Weights of a small GPT-style language model, trained from scratch on English Wikipedia: width 160, vocabulary 4096.
Each number is 128 + 32 x the weight over its row's rms, rounded and kept within 0 to 255. Layers, rows and columns count from 0. Numbers have three digits each. The size before them is the row's rms in percent of the matrix's.

# layer 9 attention value, 160x160, rms 0.119, rows 0-80, columns 80-159
087:099130118116197094120146135180132182090148110082138086085121066107110142153159156129114117139093104174097122135144163112097083093120129117122119141174155170113139173120120135146179112102139120052134106149142174152145111112113118091068167131
096:150111089097156151113148105085092179069109152108149106147098169096089135082162165142112100089105122112144120126092145157203076087124185114165084112107144152188136098129128116084099156136129131172137100132111071184139111184119119150165141075
092:150154100091074161102111123095118155105124134072093162167136190154154143065130091145088155135155143100159109125192134152115181105120081034132119086083083164151144171142099114113083106120147172149161105107070216147106124138100104063116033136
096:157165073062146134124161175075130169136116091112134121150148143073057193098124158164117131084103047109121110178190130138166139093130239119156125109104110146184102130124166162165116151091128077116157086147169076136083124149109121126096130144
091:126182099088129148126094082121166179131139085083157117129091145147120110038113106140139106117135085070147126133218145165147135121127147156129094117074094165154121170070118138163136144160107118139125149106131176132109112116107143138215161152
095:093209186185079117168193107174115114133161165171115123150116147139130146128142115102147115173147194101092120098079096119159068141122121123136166102143105146134111136123126132115119112099105182158107171138102161058140101081136120114153127123
093:132121132150124081152122179140149119190100131121139129105166099131219099173079066137089117101141172112177159116135127109120153149108076166141115136133067128074126155135143117145167099117132119130125160141148101165126126118148114135135087151
086:053115069166138098131072145155109182173122130083114079083105118125123123065066083158123103115160128102142122163187120182113095122142100099147145130089141153099134156110086080140116138087123101123148189089110115148072174079168136122125087185
089:106160234145160113094117140120073154098109135102109130109137107164144142156185147112115179115139121158165138162101165139088130058134082122107159088180127140135168135093118144155139096123139110126107123149149160118127108125132108094101134114
096:112201161124121106089109161119187126108142140109107099127144132202179134110192169146120113125119118122137133057122128159120144105132142104133148117119079118144081167100144128129081139100124083090139105144108225186078158016078139094160121094
109:126137127103110115093161131123192162145127102100177096145087121128175126102135202203121073074143121095142142115194172141146173104149163138122142072154077132166133116134133149139095120091096050142107157072151149183131125076133119137142119096
088:146086125146101147118158158097135069115088158169137148126145116102169148212156116086122132139107162213117145103074088061128125134130159148135173160106158111171168098171130100115094145141123145161145076163132143143120144162125151126053124096
090:123130100108123105131089073082121163126180096049100132150057138096094129102058128144133125128162051093118106183165162144142074150132155097088133091126102097170124120101125107140134161130120118171126133037141075116091126196123134129160147137
087:103169094134120100124142174163225119092089109090125173082149125127211107118134132075122100142142127148086156161186140159145197116114090052131140118139039089087079139116123129104142091064130083186105145117146144154108153132136142086168159123
095:119122079119101148176130180069120158183078103127115147180163142102053153118072073156102136124159132127104096161116065122097134156136175137148113161132132150141096168149123120098096146110131110172176160094070100161097165137134127134061060187
092:102164144121134149116094088110073153072092075082147121134139161117100119117178114118134183085139123105174128144162145174164129098104123100132114098191056159097175169096119170120085137128153110135162084127161208166036192097117115148194174155
088:135162131197111104105116079130119164150121113074156164113111142149118109090111077153152175077127061078123105189175161200094234071139060125112101119145070122096139161129120090130146120168159127160134116158151127103102146188102111151177141177
093:115153120161098194143125142132128133158124133171160120137138164091081131097112121119143212092149093108111109202197145179138215108119137107177132133126054091066100137123138133151075111118134122153106180156118088115154119073155115149074111169
100:148145138119150127074092097086115145146119149059169074117116097116169124154122092144109172140124143155096129116067092107121068139126144073135105087118217120190134105121129146084127110136133116123115132126101050082145093148135117038097092127
093:170201094142167090103181090155141165109101158134156141144150076086097118165157151143071162090128078099129134134086159102102175106120101090136161100123133153058135158103162215128195114093109094125118167155152125137100119053158127129115118105
099:133165172124124163102064044115081155136195090057130135101063170155148125128102116110144084088141117126137086198148135140164125112142091145127118074151094112157158101099120126141138105111136169175095120108094017064196093167139085135161172134
094:180079089118176172164131075126127102133103119107088104151160094081080149136111078094134023150107088159114122135091105094153062181125155098127154140084145139192127153127147087118128180092113115114121098114107082130149185146182182104122127138
102:129101080170133169132122103174163094148092148145174090100151109086175067107135102103121163117134064087085145092114043102134159195131123092135179147118162134074139188113129145105116168120113098114108147101124201134118163097145152113111091112
088:084124197156095101083138113139147105109097125119123147154120180158166120154145163132159153085149129094161140131104167126143229045144122115113189133126143053114119059159125144112098111103129120133101134130123118188146090149149114096180108114
082:166085074115103143119194169097180141149115172085111143147120132133076155095085167152126096174101072113135124100143104140104143131134252117132144144122164110167085063168122080091142160134087148135184155121143119165113173136068131130165144171
082:103090134172124137106107162161165157146056145128131097089152089144108121152126169099137099111104047169132119149177127127131250112123097132154099087051078208121115157140149088099092130104142094130161100131135170172175174106130142080129083134
090:091090094142134139119188104178143127157162142171130131104108101107117104107147180146175086164093094110111132082153181165145063116110176140133112169150100111128126106125143119137128151158115141094140101116153151123167139174095138203111221099
087:123155159134076101119092149126189114161159113150114165144122179164191115115075166133132092128138112130127122056072095128110140121153173116104130065133100110096121076158142187120104124134135159147115152135120177104095125065110100139111124116
087:200186107099184128158087114087098139071110074137152150092147095084123186086148120075142153173106133172089100165140181141123111130105071137140050112140117153132125206104143106150123126147149136125162068125158169056135142141118136115106166162
094:138080120121170118109140120122067162088076151120146123107106142069116104124127124110108127031111113174156161173162108136156098123133154102135153168138125140163136132146104110108105143094110084190130161145159108167059156096156119168162093122
099:107098100145137107106102167115141099079158112143153134071099120168162113151169119128118093128146218132100120103140109150053055062125084158130127164109189197094213164117124081135124137155147131129157093151102193144103143132116146104081138123
085:125209153103127147197100116155108121108160135132114152119113158181169131133147079116147163147116225096114132193138126130153097161097086116126092091131103096123115139113106135116113106088134133158095137132080078063195101076110085098184153131
110:120172116095146090143102134102180137162161072107102110127164111147144154164125102118140116140103134179095085152145143087120140129090119120173156104132103090135086164158183176141108124129177155141198123179103132160096112077093126154110134172
113:163088141133069137162127087133148137163124133123156087163126165108133147120168175154072136104115105084118086173169130130117176116119136160089175158119164162130159077149131121095049120136155103166160107114157089130116122073064147153115152059
112:082112127142176092129125138148109118111132145104094172108100086169091135167127100202176183121120125149117115133128146108113128140110097159143088175159146121133159255133120214184079131128097118055146106148095177153091113147119072135081098210
096:157171164068122113112100085190119161101151159074202164109132144097098129101181126058129130102161175134142117185158171114158095159119090118128128106206131191117169096105157100136128098072157114134080160064149133155114104088155087112149123089
108:117126110113106058154149146071125175105151102147085093158126200143107178094112117162154107150149146152109109097195103084147094116174121181140089146170150182172087141118065141148147153150091110129102163103113138084088121147096176120110116135
105:115111064158136118090142130139096095126152107119126084144144154132154129152139152173141163123115147129062116133067170157090156165121134104161105177134103131123095138141128092141170140157097073192174155191147164155170065107143119182165118099
117:122081149152088094143125142169120144077153112110094116135155152175114102131150196142124113154140116119170119172119109065136190128127140002144132092126110105122143157105134097134105127101131111142183059076140109101129095152102108087134147170
111:150147169130112126151095153107098155177146122081118184159119123101132177119144124127115236104096098146106084141113125153143109138138094210114116136121133158116112123135114124157129112100166095094152124136145094086105085120121127127109108168
113:164167125099147158126158152159112132133108187145128074132098135117120150112145158097069110097132102156064155152053153102119134128132106062147112103127116128117143125098141145163104133092145107131079133127167116159094134185099054141151092156
108:128108114117118131172075000168087105087171129185183169104154129184064148128120107129160137097136108178150114047101095135129120098140080148116160125118127141101170201115099155127115166159112169106106109075120129081143141131100103101125104140
108:162117130113104202155104169105176118183102159149183199143111096093081121166161159133139123170081101074105172106169138118126107095106117118075126161194124128119186107146123125109113115124084152162102114055096108089173120126154103101105172090
117:141126105146167147153083179179065154063162103072119081110092150164122120125134154128117162172171149139129132096122146139160138109162099156117097123119071087166170169090097147187116150125135141122162118093082083185073106154207160107130131140
111:133167094118161129112161108127112148148194142131133156167130146142093100146073188081145068135130179151103064122085132115115094159091200138070113084134161118105124105119156213105077145082104168077119127128089097132124110096140094179083061131
111:091146110136128119106172149116129093065083154154184102123165146161126110114089079141104103112161118122103156142089097138077105142117168146208083131111158096114155170071107129109117094110109144179153131125119044184152157116104147137182125176
110:116151171184104167150103147149145114144156112160065066171158121134098123153072150050081166117132088129147123130161120134104161108148129134139162152093085073128069139110132175083112071136115166111163132168107163172189133144160091107164129116
106:187105124119134069134163177086112113078102083167119126142163096165127209152145134138122132086099085115068141094143090193099147156120186216089123198130106143170097107128128132153113127127105074162165146135122089116101128154105106151162167180
109:104055160087122086097187076080146124095181092103107068094087106149117108151151189226108151091107168105147144102177179149131075117107083110119145116214083127156126156154118115157131143153122132146086123171155118099139112091135108139143095153
100:123120155128135137126090131116106138169183133123136106133189148132133190146144053112129164165119184152142108161110146050158180096128116107121123154168150063059186165102134176161134073158149042185115127095199128097110148134196168152111130108
100:220190109160083149080135159108124159104122105062092083136133107108169133088150112089131110132138156123174120142089108110122096126143140152048144121113119100151116090159132099189116095160139125080181184150157191112132124155141166105154121105
103:133159151175166070169097179146131154113207118094131051107133152163093118186132114154020143110152098117162135157061114128142183144155103147175148234120114066077114125121149124118108140143201134170126083114166122134086103138097160135074128110
110:180117168114121138117127214163141120124134140151143156122065140112092128119124113141149117211118100177191158138133169135094081134154124114138114081116116084139132128105128151106220157115131164095115106144166047100201183081100106054126159115
108:124131151182138151090123129106157095083107146135112074176130135078158146112108122148100066097116115111173125158128132100156141067106111156142114112110190154093164148157118092119088093106120166108125093153144150179166075100170132164155132089
092:069087134125138131074131120120102145172165130125128143137100097086103130137093163104099082109111176124123191110187144168136138187088102089145086112114134086134171109117180165114118083109097119150025103093095093113141134160095173150127067120
111:082100117108159077136091144191126158097073142067137113087152128101080160077125147137084156122176140146115138158104152158172127164190099021141148156159108148145094128104121153142175109115143128096136109179120158121104069184136091101125147150
107:163152134165101153148117178122130118087125153125058081164155203146141108150145143107114144123129126152195110120129115137187128190116182125128145145121074111141116143158131093108124115115138146131080139158080111143173115129042141145085139114
104:163165165150154113180117098130084118112158073115169140128175106166137103143135077150116119127168144166088071158124126136118106127144160131130142139123164124095136150126090093172043104178107122141203120113128153092122092127118118154171130194
105:114169187144183050112106130120103163116167170096114100115116146146113118154155175125157112149131165139152147112066046085143129138160085102138128134166141124162143100126114141119097156108137138053142102070125233057143163075166109121110025087
113:103111041136108088135125068167134118164139143045133130117104124165110160150113136095177085134133095165094137107179079164145126117067192126153130036125105187167179127118107072140150159145150154144173146098210156122112159127166120122140107167
114:137164146121161103188113117146144130168104102127100097144115128155142117115113090149161156142099119097124117121165102068117113102143158132130097175089198076151095100109155106094129115136126101121149128159220206182197140078115158135121120143
117:084120096189141120166193141134177124174141116152075156125063128171141077150109121145164113190139151154163116165110167084147079153118148128118125142137113073174154110116135155107135126100162152104144097113153139102111172101120088148158151156
111:138139088196165095166186123175161075139116107133184136124166141100143138116089142142093160087102098073133111065104126128108036115106122111149163173179127099157077137148187141114221090132135166095132090150179131104217150145108158187068121075
098:182086122129166109070164113065124139088117170111114133110136128152127129139163078182156161154120160106101159089169134044104094065125179190092152166059137090132147144136059094184098131153125190093142146122107126064128155191154213184080091089
099:161132168199140089127134136100111128168150156124132087153149170246144108099133096097143124112128140119093170086103134076156122116126098165108143123174156128164112103138106060111211195090146134078159155117128169085100206088125122117096129105
093:116097143105065148142044162124126139148117215119129110144158106117096181159157114065160153112123144081122143144204159142146157100112171150106094121140152104105106098127116174148085185139094100125098135097101130165149205137159178145107150099
109:129076108157192069135119126173181121106071155079124143156109147138120069119117097098202083058137093147128143073059075094120159087132146144071144136073126156151145130120115163157131161138130152119161154119089126105097108076144133087218096140
113:072041149160098164074128134123119124168099139135149112074105085092155130128134122130145196109127088183093154137112143132130091083101198212179061139124069178108086133113103113191154127095104129125118136137118106137113122108143080114061158116
096:174149137130114136118067114153146135171039124157103135183142168126141151185132113179059125124125111168156067140087084133108088163163159140136102135105175166077114124141167109152115137161097097184137133126128143157122096140080107117083135116
105:109189127143155192160148106203125128135074088137130120105092129062142060147130123155105092159143076129129077077066130103077093086186073173115144145107191119093112140098158144137113120152109161136167137087073140178098146140116105124170213117
110:065096179133115062161194087153155114166123143061102169101187112127081123150148125082169113164141151150046181093103140186200203122138183142135138129123149137137158155170113130128142101111089106064112144078129101110185087112120171079183167158
118:139207043128137143149182106131141142135118107099106124131137143198108164106089079075146123155138137110076133140148080134180145177136089102167071133138113128140161153136141133130051146090138143094140140118115185123154133067136155132080125132
093:075144153183223115092123196148089175164137082103132124090128115165107150148141192126146162169129084158092129139109140100110100093093115101090128095142120148125064080134131081082148145073164165112177116134150144070138173137148129171062065096
114:129107109092057073126049151127110113160140156111122137156139100144121171162158151122129113134138150083122135114181137127089151144109175047115127122115110100174148113147121136162166178092125150080116138122066145148110142172111161132121167146
120:051128175144128165134143121122128133117053104143158159107160089118204159089132159126080148153141095188062108113124178098119188157173126119128120120164102147166082107120114087121085099091124040105148139107112127181099173058163110097123142116
098:111174134164225213119130141144085112121094134117140107138156096115138141178106142077149234103133115187094125161122147089140115086095144127104146124144111142135086113132101154107098154104133125099067136129218137116094199111153150181076110123
114:127160137138070125142080154152147162152155094165097120109161127088179177098165128086026089122107160117126156179151129175155137104148124122117193143181169130105177138133080139137061133122105119112126146087124158117099112102113153122127210136
105:155148142112093151076130154220111118154128199179111110112117153139152048124141111115147168160151168147152185161164224158101123156118062074157117126191129128155096142149092155114122161120114125155128141148069043121156192118133163098150118107
099:172127107088185147111126142084220156115106099152087147093127122124143083152132151188135147115133147150161091157087088069114162145170115146093196139094188120115151096104098173176168128175115146135141116056144159101104113147125164102136155074
108:115138126142109089172122148114154148137154119102119155073135119096127124130131107116116114125139198091125155114138166123156100170150111132075143143091136126109215138123099118109143084132139139136201104122059146069128062172111119174165119115
114:138133184166141121105148125191165078181074121112098151125124113157109138130135137158077186078152131119166115159136204076129120180142089118112116158154178110199136137128150111185164086070097137139118107126108158085138039167075119134117206117